Part of a small language model's weights.
Size: width 384, 12 heads of 32 (4 for keys and values), MLP 1024 SwiGLU, vocabulary 3280, 27.7M parameters.
Each number is 128 + 32 x the weight over its row's rms, rounded and kept within 0 to 255. Layers, rows and columns count from 0. Numbers have three digits each. The size before them is the row's rms in percent of the matrix's.

# layer 7 MLP up, 1024x384, rms 0.149, rows 896-1004, columns 256-383
105:149085116132136156073153171096119174150144105101065103080146123148142112124108089162122125117099188116103133131148059177114151122164128143099142121186066229161104084166101125183114182119103155094128128155082151174146116172143134157171149089127101092061140153079117078152171149088108079110172162181163130106087074146139115132093133148126116093130100153100148146078097133087109133170097
105:109174155134069122160114116137095148123084085126163137142204093075140132177088171127155142194086133092121105089100128140070130146102180147081159164098152158143116108152122115105149093147092112084102158092176128092158156113139102176184158102118216117137096155111143089189123147101132170141118182101077160136191065101106111122134134140115136175126101082128111114109181138114144150141077
104:146144153144105115103120175128097152097140105117077109062146136129113145154159140124146149188073145110173147146159134144103082087118143193133136132147145104133112107187149114106080111114094127194100215113082118178116137133119139113125095085066137115115093146202074107162155123065112130112114118113104099142091125136077111145120108136122095093156107150188109160096173132046133150124169
100:159139186196123162117167151113093141132124097081166105132130215051150133090135128174140081125098117123159100157124153155069142150122161128124111075123132154046178115110131131120111162098048095168128186086122128125141186113077187097150113116140139077134132133078139137128073137138177113153104078095112155114179176085119143161119141134150161174175119127156108121146115168127130093078117
100:119104119092142120167135143110127144185119119095093110117092114132080123128141070147111157065121161130141134097143130119110128098080135178118128140171139173148069144156114137128213028157048160114093146179157128113120128161132158120157115099133103180134121100140139118118093139129151081120099131133143118141096030101130116089098120140119165095135138148112115118114089188079142141133155
096:125129129167106133175089129126175099180108162149044149129227148135160097099143134132139126111161127115133137138130119147097174153098211070117122130163174068101115107069097134097159159133142144105097141101073075094143102170156117134142108159166160114118131117132107106130186076144098081101166133169106117123112094136125154135156200171116134187158139110137090104184126096149140113139167
103:136127122058190112163158113154142120138147175130139094155143082208122167075153098145159137125120197096119128115122103114104150150149127118142087146159155124113110134169194144113100062119127137073162191138134149150154134119160120139184179107145102108079171184120148199097071135096096171133177090187114115141098138175136086130163145085123162115102189150189136020134053147160168149113099
089:176160034122100111179142118146119142077174104107166111100139148152111113072129065084106145093122112157143115060162144081075170075154118052098159151143124097147150097169142137119167121053100164076140163134099163144124123139135151076155158160059091134177132142162154157082105129177158114200170131167123143151132184099137117141085134131113156087101119122172135116093134198129153107136166
101:114134149142132092140105148113149136106137157152137152085081148106141193156088153125133083129093112113108167084148142175129167142083149160158082116126183117205138107147110139163144145107139173054149154142148142149144132092163118157141095112122092116129081142100155097157155057090101123120151074198129120117086193158126107084113147128115080075062153150171160151152115108086125118107098
100:146098111097135079154156157146105154150131123077115114123113157110163111111049119174169113148141126146079109191160150093112084107187182131130135102161114099077121157155127082127073049135168154133118147188143162186184151145162126136130134080196094115143154127089052176104110189134104154187134109106173116086163152087169128105095117156168122186170099148116113107095120200199115167086146
100:138158179091119089150200168137138134093120135113059102117116105123081172101114122097175171151135101112099104161110107152129127134135130142120147139148107096091112088174145164116102143125127154105149111100157126139083156089085114105146147116089122124110103072130166097144122114158195134106090146122103137166109089098123124076134165116163117118119127178127181122146163178101137057143147
102:054070159200092152152062156108140172174119076133167135088171134096139069188115087118176179193127150162186115139127130155128117118109168129093087113188057154082137155115115128086128138155162129157117158157109115092107135125110131156216079157140075090104138148087098137155158140105130165109133105127132172094162170103108131086091157136142172143189153139110117089102148124099132124126176
096:074108171114122106099041223150115117101127115173096144116145147105148103120096125130102101101143110091131189188122164154141094075129170080133111097123115113169141143096067145081095105110113115165091063152124184103123087125116140123196159140090097137166229134100114157124123133127062147076136144121090110074156077095059139106163152181109110133084114132114141124152135166152181101149069
097:135067117135140089108146159119138156091113086141165100185153102126123142202158096080136198132131098134155142061126133133132146101149084115086145111140116109101112140133128122153077147127141110141110059117168106120122094157095108083066123155095123145176146089087147155138142163142124068123098138161174110112092087151130128154058127104202141135103136089175136152153131098145111165068178
102:133080127079144059135147111181168137178117150102164122078145112126121120182066181117142121107171097172109093097164095137128172187117065129139152079160077091102142141080125119088119131090158112135132116137123177099110153144148116145162119102118134161125130146152144106125128117192145143168119170123117115070104124079150084119160158151160144108141179089162117158127000100176183170161085
101:145151116110084039149178148152149151127150074118123139138158154117155109106142085123077121097173095196101163101091131076083082130115102141080137083100114148120161154086139147133101158133149132164151080150150121106141149157164093111167177117099135100116135102145125126133149134136163089125103133137108092156154121174107140123124112157109118124174111117037092184188150092148081155152071
106:144141115164099167140101109048117093160151151081122082102130139196157093119178196112187066166106132126154080095096157114130092112108166162094146165128170129109087082145083099115161131149154129124047144104088106109115180121085153126158149171150094108099093134116062115132174137138119133144131080156148070121152099127126118101095066143138155176115133036169045191126107139091137150114115
095:089148114140105126077113117148077023151095175099125152115145126169173207099148111135189176135088179101118143154067095119148131135136125118097167155160117127145106062126096134122143109146135153162182121182105110198128161120092130181142166159143124111098126127151123110105140112135192155089110134134094085166078131213093084136099143148139162123180100133180143093158144131147133116111121
104:190174104156149109123041121106154122163125103160168142149075105112080114107099159137125138142118125141151060171128144127175080110132182140155064080143129082115086165105145105120112106089097113125090093164138161140134084168153097151135139109149123160134064082060134095095117056127113100108130060209189122112124154108165155129167110083161120148130125131088141156099125068122115128097112
099:048145097139152109082155127115122148153112101154157142142098150145123144185135095058082147153102113110118154127092120105132129125170071164123042085162142098128062108071150157166101123092103117117141165138124085174113124158065127095197125143098129150152125108159133171135088124149096149109081116112150126125224072110180135141063146090162097148139166066091105201147092144122085098167122
099:122139089197102132177130154196160099072127082081067108132086100119070134093086116136143093151183121165075140155101184144170161128112161127097176123089113110148129177074144046110150148127064138145149133085160124179117180172106205157138104122161117130110163153101033103129159141130118089058113089167143163149132104130051151081122176152155114109103158095097112148160133095183240126135133
105:167164175125144133129094188191128158124174120128065163166115137132118133137094161114141093065105140147097072109140141137195099139159109146159118141188183089117119131157119093070146156203088119100145207191103165093183075112142161114156141089139096169144150135113129199114114091175121169171096164109136125118122112129154155099079108154164082143117185150157166111115092104152115100078121
096:169132136082118147148102048127123151146125121113105086187129086164183145152111155075141155166164082181124118157157165107150131167094150200069126153065154158066126143114122149102095141164100146103164156139149121230141121076136120108091198147085092159173186137152124169080150120159140091134096103181146160160109126118098114064178176148125199105089110169149135122128084128169190139128196
104:152067120127142123094098155157148114102142099102111108179121143113162121111140115090174118253135128075086088086074101143080140103108147140158102100103129131120139162133099127160180229156141125201159086120124144104170166161111113142171131163144126135140154098120136138135142099187105142156150157161099190075143124141140153155107074098167146104128165104132122105162148216107153134094166
098:137094186130091110165131117115161128109120171109125129136117147048116147186156077088128122143139112150063157128142112156103128122094083098125135114120119082115144109131113120096048129130096053139138079100130130160124075103122097129118152119161088082091113092165109114171171072211110138114093161130150114154157194125130038122109111092161104195166106143166128080123107107188125114124112
102:114144170149072173140144172141096100132100118132079118132146073102136119137083100134176212143170154118110088109145132115161118126142110167122163166095138135143127130151114129066150151158182128164080080133118156170134154125128115115120087161121129118072077143120079134122134202124191105084187151134146135078119114080217056152145092169144087164180154088041074123151116148105144133150173
102:121152097187181108170162139137192096106092176136115090148089140151150123168124154135074096161066105150145209157122148100137151185177142062158101108121165157113141147204177133111135146125078166130125133127125115117148143159154136109160157138117119101163112146108128149096161132066159116130066129093099166117105089177061151127159092162107083127063140171135217112115120157158182159164114
103:070062105172145095120076126147095121126118139136138096133103160114135084075132073144149141152117104049077083153142095150089147151159163160059108165130150121085135096090046110137143148071096122159128107175122088117117115093137150180139153162151128095070170113139124137125198098105105117190147077162068164168116071127143168118166145093105153099097073092073125152115099155099115076113118
104:089153190098122105137111094094084113105065133157116082109103187148114078178113192152117142124202129119141071054105129204119125168142160122091133115130162099119116116149123178164134157122157120097088105123045121095130129107197134114162147122130119199139095159152041137072126169114123147145147119152111194128138126173177140143155129052125138169051111146112097113139171072171092102178090
103:102160133119087196124122134126068194176108190087083150125197183150183127134161133151179144116157101140135124069181109085163095112066150153144143169208101046102099129171118141143108191128152076151114159128129156125144173101105168103117153138163119153101092147084170128135162114178209181143106143177158145101142136118206122135095132159131138142108104132187121121167149139130128151135086
096:094091149128135144124161177107153131137112129129150130192172067163132110112148194105196129120092160144129183149140050091087099059129133086164062131105087178142100150121185083173128107119084096085098084115120087050085099132144100121115117113169093156134095090130088087151136111060162175161136087134149139091159100185111162150122102159117108168060122146120103087175171128157144124132190
100:141177160120175159095098093154063160120118111072124143102140152102107155112129183145121177083136171126127152154132087148121109054080117074137190142159105145070137104195098150091194137126112200127089188102119120160087201118142107148121150164154102123140123128180124161143097093157178121137057063157138119146141142103127114130141102110145146122107151126151111173173085137193153117135146
098:135113173113084164146100130108102095148102159120164154142201137108115149088161124187138178137125112077120162134168162155073078133170166078056113128062089163141156213144143183172085134204134114068146124129133153137150067124139091139189126101157101117154143090062100060108121121090139134117096158118132080138107130116130235122132129137165088131146106117137117087133092100132127174150139
098:092172115193083113122164084184155138131064127123099111205163157142057088142160132059029133106117107095100135191140096118126102098103115138142179160158112138111157138146118176125127134102093140120100185115115114182143156146139131044104122143139124129140121199116129126097152105129182175111119172147086103065114125175068158132151096122051142162152178126079110147132106092193157123155137
095:144069130112127135112072148092181074112107145159126113103140160083169135149182213085162163156094123114027120096116120166113165175094163141125123108118175142140115088133129124064144102095100106146162137095095087190136091127178118119134183138121071190073108122146173083150176116131115111111085151105131123086138170148125140138155144129127095089113135112136165104117084105159069158124067
097:081167180108120160156142142162138155107153061111160113163107133142062131100153205126171116094132111132190125165154123103049140147068069111101121142105105138185132157127122167091165142127125146113147126143153160133112070170102096106072110094112116144114090147140185109119153161130153108106130176097123129109131118111063121140156162176109132099155140106178057161102149145114172094112099
094:155104137112145134116136123092145175119121124108112136086077092078081129158082149176172091088061069055128150111179070115126115118152101211105121171140050149117122067153114101163090138111114138128164100104097088122078121148216139180104145121127106093113166090107123139077131135114175116074139134127113112158080171152133181125192119097135086077128145086158135147131077156146129116099113
100:143110160170135154174135131139166091119149116087138109167191119084139156131125122124157080101124122110153082103127165160137087172121132141138153161138189127120120086170127125134089051147179079077102154065138088138126052149157112102115153144110144098111116123109142066194113126109135109099136187147101130119151081137156121118058131132126115069122163166145069125130111106196117117144096
098:152096159143120165136091138110108151165151121130161094150072126145124110092143108106097150058158157188132141125064091125144162169123139079088103094146184126108090134158144119120099119101159178178102118143133140120110134120163100112092111135156152191063172167112112142162115116160161112167150122097127079100119145145122081196089174097101114146103142182175130111184189053057143155164170
099:154145097143122121096190129174159126084145146110120116125109168107152126137124132090094026153075185094134085133146118112119137158122072149115114089112101166152128132087097131071090146144104086112105096099116128128174143103145098156082117099090118158161133080110141152142063178069106143117102106136137089123151115081101148179149131158173139106156144100150126071052105077122111119124107
101:096123171127087097156106145137126162156103210121176118145125127116154152106128147138103088154137090075092141150113150122126156085108100105081136180145086155103109134181126167132094035092141138136152129088098082132134098178075137177149098147171144080141144116155103200140126114134164097062144003136107145095138213149085108117120098081123128134129153131086145101170106103107189086161120
098:111151147115101039120088135130109137092155139090134146147133118099109116099138171146093119088092125162168118143133132179143129116083161099095163126131115116121140111144168163134138140100101152147085122078161121160158212145075091118117141117105160097205108125071206112112153085104126074162143166110144103150131113098169113120161102106104103081079128091133133161133135206105114112117021
100:081162155125138115173151097135118118204085134099149126182125205170113109193134171154141133098104153127176121142139106174186102076187106106098090160154113109118162062106136125105155185117125096116126107137135138115132124088107113163146093156114102143098136102086113128183098122208126135149155115110141107186116121094162134146131152063119170103094110094123138208111094085107138141113137
102:136129162104121106130120138127155091154143178107130155132177111120108159147140211121118158155146189111120117119161159156127133135106112080188158194128153150108136066075168130117124079128093172130103130145110154129148146079168068124141095087090163132122095202105133157138144044123088137105068132135121116114076110140118107127175175135145150096119053108096146172140085141080121145096119
099:084132091138113121155126114196106120110118135128103071138111122100120131174073117140150109134100086149152127118119111103142135122181124151141109149075121118149126131125089121135130117160113122079101139174108117085147135151113074171132081105079134110108122076190103130091107062106105073109106164214117101119085126164163101137109129125133134107181160097126113145150113166134082176113159
100:148150150167128125086119189158162140079105073148082128143114132125146148139092136119150122161098155150139120126087132122078076120085112120136088157171163119116139130132109111093164174082155092180106194145138198156137131117116190122188078155138138215159131153179151135072139173127112135092181164115096073117148128181130128118098157098133108055101120102143160112138167144128115138093117
103:107134129122090191132072129077167169103080112110150094165132106106144144079132072101118168069162127160182163096085105139165170148092054127063148143110077112130144136131093180188132133141129135175127075106138122025167096123130129127093132130068152076182134142128140206108167137166154137191182148135162092172099106137088091111078126161104117121177130091162145156151108151122148118109147
100:113129161125143135154119125094128148143165142070147144144093132165133103143131105138175127074150111110142096112166136169135122165168097147172074138134113124149092155157027168095136127159127174136134127141144081061115125149062194076055089138106115129108081120154106160167117167151140104122113060117136114161171118124160099134161150067147162112147154166133107109110110124154108074147086
097:084113085105135177158117146108133137115104084127092169109121106120121113136161133126212162084150136168134092145106126164191142148119194125128142143119175067209152074140098140115161145131144142103120161113137144121151102137143167150070147107153096089125110176111159134138181094142139152129097146130125127101142117128071081159080097075129156178128175103162120088142170191111104070162124
103:104141173168132127180092113131153198045143186135074169132193126154095172090082126149049162141174102190068127189158156101148144136141090139123172112139160164085116167139097072094101058180044113124150126100095154136099113110111069098118116150159086132124150155148103124117027099151118120173089085097096131088083120114107170188088122137095118161104099150097079119127098125148137140143138
102:098145121142190150162129081103181136144130121145175128110143107150113145101139073091176142141132168134159105140119077103144131099151107145099110088099052181152089139128145142108119080104152115075095119105091103127109121087089168162173145103119097100097113128145072140127189102118113104075140125067130178191129172126147111131093160167144123089202172204117128166129144106152137127143138
092:119158127115141106121128136149129145131135197130153126120138150145140131148110112125088113159110168135129130167119088155121089113110144067117182116155084104164094120152100111114187120130097092119090108104106138109162117121066171132103142066107210165193043123092124158111120090094103070130153100189147167199095081113171144131154083089171114114135160184098082132142145124164122090186134
101:147105180146159114146122131100121120134089148187128102129152126124096087104089136120172115113083145041086175099102120167141115183125170143162127146106151143104117161102074156100169111113123131093140119162192087161118144127176093143100135100114153107100175095081164146075110145116120106151120151170109123122084124086090135112109125182140131131084129100121137130143143129099106085143189
104:099103119145099112088088161076163119105163193140052108111124108120116110123116089150112190120108143089172108154172167165064109178136163146062124151076134150160146157067135201143193136146122077135153114100128205146148113167163104178166169142090145067168148118162129148072154087139108142088126146111160120145107128175114157157080109131111092088181164165156115149172107090159219081108176
093:196104145080106121154098115140102132173157100158124114166112141148153138116121132072075099144139122205131077108136156144131151071090140148122167091104101179154116115101048090111127112127135141125134151073140162165111155073098097112135138097141124123143114130129131120154189193151165148087127111116132114123141143162174134099155127130140153107162189115096141108142174088114153121126146
100:066096153170151124184148130158100124088117130109133132158163119115162119129080135199084113155205097054153152066132148199136108104151077118120136114177132145121134109164104111148124069193139170102113154216201155116128182096128144097120129120126096178107092115136106138105108117133180140122090138111183172066161163124082124117087096198144127156095133140112069185140156136117140161152134
099:109109126097119196118171091113159155154123185134152122132190091078120140105101073157105147130161213142102087094130162136168104099122161143139102106065131160068196133094168147156082133116107120070174091123138154146115153122097169105077162153108051105121089123085104117155162121137179107128140155110118120138173189150047137104186199107119009138169179180174182168170161134148120132090180
101:150114127077162117114129099120119095125172124072095128114151147160146121131126128149175174161103125132101088155119080136137106061166140141121103176125114151140150110160152140136096150167098068091148129084148183092144136127136121198122110169103098087088136101059137085138046107168109110135129139151126220137118093079115159146130148104146222072143124060194156094077122134144137154151126
097:197110147180087104154154158204097164126128144144123168110183147123142124092165096156072143113085189118138143094114084150175067106100115142066119130170175208070152197091140076113084058126099124206119158116127106146153157093128144106110140215109158117124128148159099049115153086141128096105160177154123162136168138125152121145163128137107209125133179140140119112100132125125093105097162
096:128120117155042160134128131227124087127138186098055105121012165155115128139087092139105110161105138198112108137041166093078124102094137159133086094156155144149171206158073070146138160073094100196171115143147155110108121122175141081146138123110113139158129132103143106106099136120070147175102130139161107142121062074097136130125072067109136145120072163099145124188167158163147163082097
103:109070075074120079113101122177143067169101187181096174118151090124151182134103093150147104140217177135118120117106101164099096114125117156161050145128105116124128164119100134098159155125124148155132070089112123188128157145110152088121167158134121150119153122185096154163076106114057154109152140181085118108128109160080105139156102090121121167102119151131112118095097097110154205098091
097:201167114146173060105137100117160157125116063145150134099170117148116068104094155091111126097098129102148155099126094106110097085106121136139126105140133133079162145108148104110118140144122125128144127185025086113209147145101140061158084062181053135129183108137148115133134153135126105129127104101147129190147127133151115080108108098044146154115079162180136152121142077157118119118135
091:087090112151110153137140125137112130119112121119143154104123128134088131166136136139175123115149144108108101132084137184145165181108102065125172110089157177137138161142145162072092153176155171108137139106128191118129123132092108070124062109064128130103194093162079185118105142128140123136126137161150174221176146139122115125128177133175082116140150114127184074127170167214083180145126
098:112161114120160151143136111175140145155111135141096115105168188141152142168127116119072114191048158100131169158124137129157079130129077097109148146133148183118199173114132103032127135203161145118163119081142112168200156127162098079107079158108163120065173144111113119073075101133134105113110088122118128126117176104134094152112086120218117146152121119098105113119080106105137089116123
099:088161106060117116098177113121129132096167099085148135173145113159108151107138085087140142162184073126115102164114127120145127179112142121116085096060104118123139107144142074121176144090103158226159118128090109141118054142102112135113071113091145156112122220158125139140163122091098158182117113101150175151104105121177168062122128107138201162144115149094119136124135120094187155078123
097:110147117157113131103093073109170119132162180093103122146117125149170097067083149178133108142139145067108155174099105119110062167153165087130158108075172145144121158126129156113102085144121094137150127089167130192147117192095141049134118141107134146120151146155122096168091079130148093112114141132146156112078197127142176171165106046140099118089123108188139183108094169131134041122083
094:106150157183108174141139114135088082151144096177087167133106088080152131103133168141091113077158124130156075136167144119150066118126047128101125123114130108137057085082126090147146157160138123109141109185169099131112098193156134155114145164173117083144165067111083114121091080128127101183113098113161110141177128109157120117101103079142135106076112115191161144095097174139125156139064
103:161090162087111096053082168130133086103150136176110130176151194157138174155085117091083151134089111169114140108051123118145118139114095141132168136152157132083144109112111072140153115132097150158141120120144114129088163128086106138178173114127097157173134151201131127126082081086126160083126151096134154121119136142153150178116129082169076100198059149078113129121136124112151108106108
100:083109189132148110079089154175108165126062154098134146143139098152115104154133161072163100143094116158163127148132115165109117148145180136128142133138131089107163144129088105194180154125106126099108155128087118105108121094121154126129139168077173148096105122154143142162163139125103084163124154159119114113151132183234116190140107118129171167149118081129069138136131127124097138115208
097:102093137115154061155193144113168195146174181101131107130168126120128159129122111159115167081135173152128138104143126125126100191142150093107085100062165063053092136174161112105170042089111150188096108127083166159104195152091089100125048127140108159055136160157108133057207129079156123116146105088115108149142133152127110166161139153124164167136144159096139122120159126117097110138134
095:164137121185131137113114149177142078101140079094156201109096085115086235094146137140181134159122138190116121139172148117156152179185129136156121127096127095137132110152119148157102171135071122113119106069135168134146079110115141072129149039173167136095167113141094193147119144167099072116157145155156152071107151094097105069094086190138121082126144147162079100058077136059168116165164
101:119121128117170114134122179138113129099105110172095124072105119066133144067143107114073148139147166138123126154000089056132141125157124129102135162145177138105156103170110099082126129106115149122105145116142073110169132123107119119148080066177154121116095144070101103118123142135130095127098073129133100145121068150101185119054132152143114112108082153135067129159107118092128146078116
106:083081095144121132120128077157130111105123091142100131142157114129095151118190112153175161137060085111091125121104123137139157142138137158103105149115072179138169158096111143133140150158073158103180098111186130109118113170106106126152101188180211210138114076140181135152118146044166127106055130109142124124150091113108113157119092090149127078117165117127116144148106161148087184143131
102:127121126113132109108048113109128149105180174097109151108092127096136163141144078131092161206107131139187167083074110160152125101104136140094171096133172123152117122127115128058105113115122133167120127131095132150140117137183122108133168154121142069096159137150045091100106212141136116088098114133171156141139141131149106108152123119133133120089168125172136116070159139105124125138132
102:106136137128163145111114147163163123159089059088141140086136068125151134087087097154097187084133148135086110176151104140146119107098118124105123102126098151157112102120155104074127104095150094121160143110118163125098142089116150133093158166108126142088121141125139136145130139054064150122168106075124132137146149143124125155084152157094116130031199075138081129141147114110114174142126
102:123135208142129108211095166106182131143094109098164116165165105094222152123130132075074103142148124169160116195098106074076090099100112125147130061165133132156118132124148181068165116081102160098114105071123113111146143133123061117105146107152135128170175145189163130121084117040129144131161106173136163196143071124089092141096160072130102150160159087097103092141120123123181100140142
105:164124116133123155143105091163135138171177118085151127069130145084165162158100173100098145113087100091092166164075166115109065087058041094153140159104167144103136138128068129157146139146109110111118129149125127118176091130069106087094134107170123226195157089108172177118163140144177115135148092141119155146172138123131123112029144118175226149120108089165147113126155098094142119151130
102:089176125125087158107096176103106164119125125141102170124133144091117158128157125121090177125124117147130105118172146146134133055180144067117114138153104109142068072118129101086151153171144101169105142106141080132120118140124139152156106128074126156105130141070157166123145158119103103113112101129069121120181116122106138126103198123130084102075140162144180111117123165150088103133134
104:110144101131152145147127129146188066161145066136177124138098166077137126170155159085108127105109139103152101116113188177157144131122128139064118128117099120101092155130135143069132078114172127125123135079061131108194065100088150094086124140138131127135120140163151157122097163101122159191140121111114194131125049141147146127161077137127112133090189135186142163159154144145110114103169
092:136163121114174143117166098083080144110111102174162132131126036131133121119140076153147161170169127124144124130099132127133107127118132199152104081139165148170127088122048151178089113139124138102165188147111164164206068159131133136127132098199097143123138124142126179114136179098111096100167107113082123097130160136086138125187155135116137059133157132169121151063121169113111090146094
101:095083174121129115098134152111084158150084088085173153117149115158148095123133105089166071120091123118121112137155078098106206143112123142126086076117137136097067075117147091141169137122132158056120061120076098111161083134139150096109091133118134139129129081066128101148033127166104120149155116129184076061158082158145128179124175127148133130157108130081081129141128159149125104151087
099:136116100191119170074136165177065068142130118124129118135125143138102107116160113206098127161170135071137186135138148143134103124072134138116139097124174088078111156126134092145103118123144148134182078180100134119094129102144110137126098051157126161146174152183097143139116101114144175129138156184103150090085211139150119126097156122132175133140110143157158248148149047144120084118131
105:095116147093083166181202159082114158107160145096140138128160167114125180120104115105102162141119143178225120175090132150089135133096105155073159120121106153101121108160162118130167161199120152121172087160167074155205107127179114117153130140156107131079101156164088140151194111185100079146187107124127112145078188109103173199178092118140149013172133092187132094129085142138123110077158
103:082131180148148162163194065115103137128104200135064147125125186142128080018134152152140117122120095159060134158145104109145175115131118122115149142171092152119200193222119033112112182064135100171165153155112136145143095173134189127086145135167111156085122108116137143083130139135165147139162117093115153174082128144145105120138150133142094118133155111142179145159118157128126125116121
097:133143102160148072106141130088140142131156113163133165138143138185144115095168112164098101163134101171107113151147116096116079077163202157148064144163116134147130211152054097134192159148116103175139193082109110192115084182118089174037152154108145120112142102180154115090098086138140114099109100138133089136161168105054144192173111104150159109131163138151113146119131134135109122111134
088:135098166135101143123137169176145140118134183161128123085110110100174122105109108126164130080092090125121109134135181103111160111128132117171131135110118095120153136074156155148151126175167142074134128093085124113157148189216091115126124110125098107175098141174126126111149106102144063109144160093128098124126135128141130178101120072224119146151072111130098162160113094114029141127155
098:146103101108126130124145171124107093156111141172162146129111128090092151183095127138116146083094174122064135133111167115134138174161107175157163139118180163168174136061155218086087135187142128096110119121139117158196172073108125152160052132146083085119124078131132135113149117178120178081157167133103102161158117117187138155110109125072149121124119066127035119135149121192104160133185
099:211126147131198109123146167095110098127122130125139105132107111169170110110158135126139170106159154125126152077072071120137106161129079138136157088117130085110177118139112137137083104110167120131154178170134148055143187174115139181051147137137137125126117127122126112140127099160149143121126094102070051105101143128133105130136097174090165081190122154196131126130125143119091098101123
096:181187125180121150149134135100022188080066102112169100168129141126107099068084171102094131181147096170120109102111110140104099097159025096109145120201097133153138138127118145158120069128168156141123133125137095127111081160159116146125076141066174151098079136118150159109112099161130183121165156107158124098099169127136127120155130147088105084145148133100114167159063149109097230148168
101:179090131123100119133127141121115090140181123203153124116146089157177093163172171128139210093164146118065157090158127098101088011113109143127127171129106191101145109137067088137130127138119142123103156146080095093140156186132076058115107120161164135127172120143148120092163115107080140091106173117113153147168140194116115058068131082132130116165144168145088109099151185114164128072126
102:134091137110150137112087113103097111081155136111160138163146140061120160137107059147131136188093120092159139087102153048142137141143090133098130127129123157113212136156150102127151112143084128134115105107134020063160154173152138156111139115132100087115112200129149111094166132117155171163167130146142079106098137131113160128143090169171138068150111113114092108160123120101112151121197
099:140130158126081148122101082159133136159094130163056153101178156152118151103118130168118179108162121110103154132156167120126110113121167135081128091116090116186106113106121127074141112146209159171163111160135070155127086135109124113121194159133093105104114191075136171155068113088122134144080146137128190135139113114088141083149126184114089177182100134181076131187163165130101135132110
098:132138153098198103139158129138165161128203155106116139140172143108168113112196088139099139155155077112204195131156140140113153167113085134102123114153112165089105099130113143130114146103087110141116155110083091092125130186134132139138139123111121129112145152191136117130126144111166125141132076136191100110178153199085127096157112121174073167114167204134134130119086108094131134106121
095:151185136170116101107076097124112085133106117099132125121214178115088134109145130164118095098124136115117133131132219255096177085170083139134134132060143078102137153090105087081192182179103063122145128106140076097071114108102163161118161134158159080135159173103147130085138108144063159150127147143138090124151112101143146119167116141117129090086140149127139135126164103161110125168054
107:139134142159117088120119139195161093125129090164159179045121182160110110147174147106112125166134151151192147143129131143107133155159145089157126162104069136130099122101154136088140126098142132157136092199170102185165088078131161178165130153149137078112134062124121175126157108139178097145118088142110182108091107139071156137172113131103138122146178153031140157119133121155101088141148
103:099143135112177158164088126172140151116167130114140149159131135118173167133125152123125124160092147118121173150141103115126152112178200134150101118056109151124096114171179113154152071102098129115154056167161141161154142071134152121114120151178099152065109159164106107144110084191129102170082107173130107120092153169077148173089116141139147138156141158210197131117114130119091108154133
094:104170104156082137151094134075194129128077138162116164162100085118110169054205091142058162121182077199125083110100116191132143160140125148070179098107129147102131131096116135088134119151155163133138172118158140096154147135103168137142042106114203139206116099120089126165045143132121153130166126122132118102109099102096116099080139136133134140160192124128088129142197099148139130129130
102:177161143079139150120089146151188113132102116143129139132150166123131104110116160164102150127145109073131147145164138166115118172156173104124087114068159105119146188155164109118111189107132124118188120120149064116143145102051163064133150121114156128120087112149042119097135117126132132153147157224134168147144128212089063104130186084137201120116142176157145113192108151046104148111127
101:161167108070108106155075126153113108093117107089130189092092120082116127111172126166107095131133168177217147200138136145111157041086114127117131119134128075165144157132107080108138152148118131136084117111032083116120150132156137136090175151149141116181111198098156138109090133093118062115099156171155155070157064105126098097114063116119173085140111159112157105147212165117207050133132
101:145212196143091108145128117149101114107140128121160093149112136156143061139092125125167170077081133089127103111192183073107126141180175096171103128130073141081166123107100129127178150148079191074162082125146105121147080161187082113073126095120084172144120116124084112126084131198138096124075134107138095144134105134190118152207150134201109116176096176133198083158113105138083205170111
099:155151223188124135117117156095129113054106077170164136113140121157120153119102152133148107155140156130166152102040134165124151162123148092108118193129095141075121129097122141118102155115138130096162151109119091132169122143102115106121165132156116110109118125110170172115171113188102106088214089111089132085100178141145120097095145135106140142115132119135127148083136049101148149144128
099:124109129130129180190125140097109154076181090220111128131089154111119102130131138109112163134074092131106171091136108155082130182091080158150102143141074143147134105167091134166102127144155110084178115138099158112168101112150115117116108103130124070121095121083096115106142140148095134174164106174144121082071153148124108131165091116138126099164140150184135071167114193179138156127188
099:113138202153156130098063153118072092159105122092117099099133120156085179135115134175108105071171106138157117103110189139112033075141051178091097109125134150086112118134141087097097125146165113101102124102109129134153151111142087130110135108093151095095082106131139140112150180106117091104066116132124088126166060166130151141174079159123110110067143145119177176132167112067161124162130
096:145099138101155168108162154141114086155076143118118125094162160149089169117134155121187147127111119097141159090136116108135121143108049126077150158141111141153117102068106089148124092121138103119208131120092099167087125128145099089132109066134083145144118089110120110095103183057128134096163164152172112142162150134206150067189136166110190114168123089119166155115131106084108159146116
101:081142103141118138041130079134094154098123135150156126133170125145185170075044119148145130095142148106143135161125175123106187119171152103123145139137108112122155081150125126116118139120116136109100097097111116072135072147137093109129113141082110096167128147133083106185101124120122168121091097122103123122183066149093131128119127186121152156159143122150121148153121077146169150135110
093:114191150137106118168084164099155147061092100150123187131097128155059069105076126130111154192127095191107110112134065102131143079139136151093152117095119183104117125132081155169110174087130167183151156164185083124103119161128164092074184089110112138123117101157126129140110091146140138132114114143080046116176126059118131113116131161147125104157156115171071172179091141116161120114117
098:167117163128146145154100109146102123103118144153069116127142139129099111100137097181077124108157138145126109149223100160109152095097118157144134124154093154102129011108128061129102102170103165086136066134154123110152091138113166155129163146113087122109026108168134128167063138114125114042108121072158058187143072109116143140116124164130158131109143086137127085112097151092162126121108
105:116105171159225103192083150048091178168107149102134065139128137067108111134123121190113109091176070153105081156149142110153118173146099103100130187157119177135134184110139164118151118149190174114075132099171086160121152164156152184171072194138155155124115113108108128185143161161141092132183092149192143179236084141143056125143129107152095097099055169115098087096105108160123135127128
098:141147171127165134186130136184097113121213093125099158172060147114080161142123164167059078121099116166108113128155129206118114187115088147194114130142109190216157116126130129094089095147166141163172124070160071080170106093148130121125087157158148122056165164152177078135087100115075117065096208165106086122152078129067140142134083176131107160169160137183152123146213145145103186128122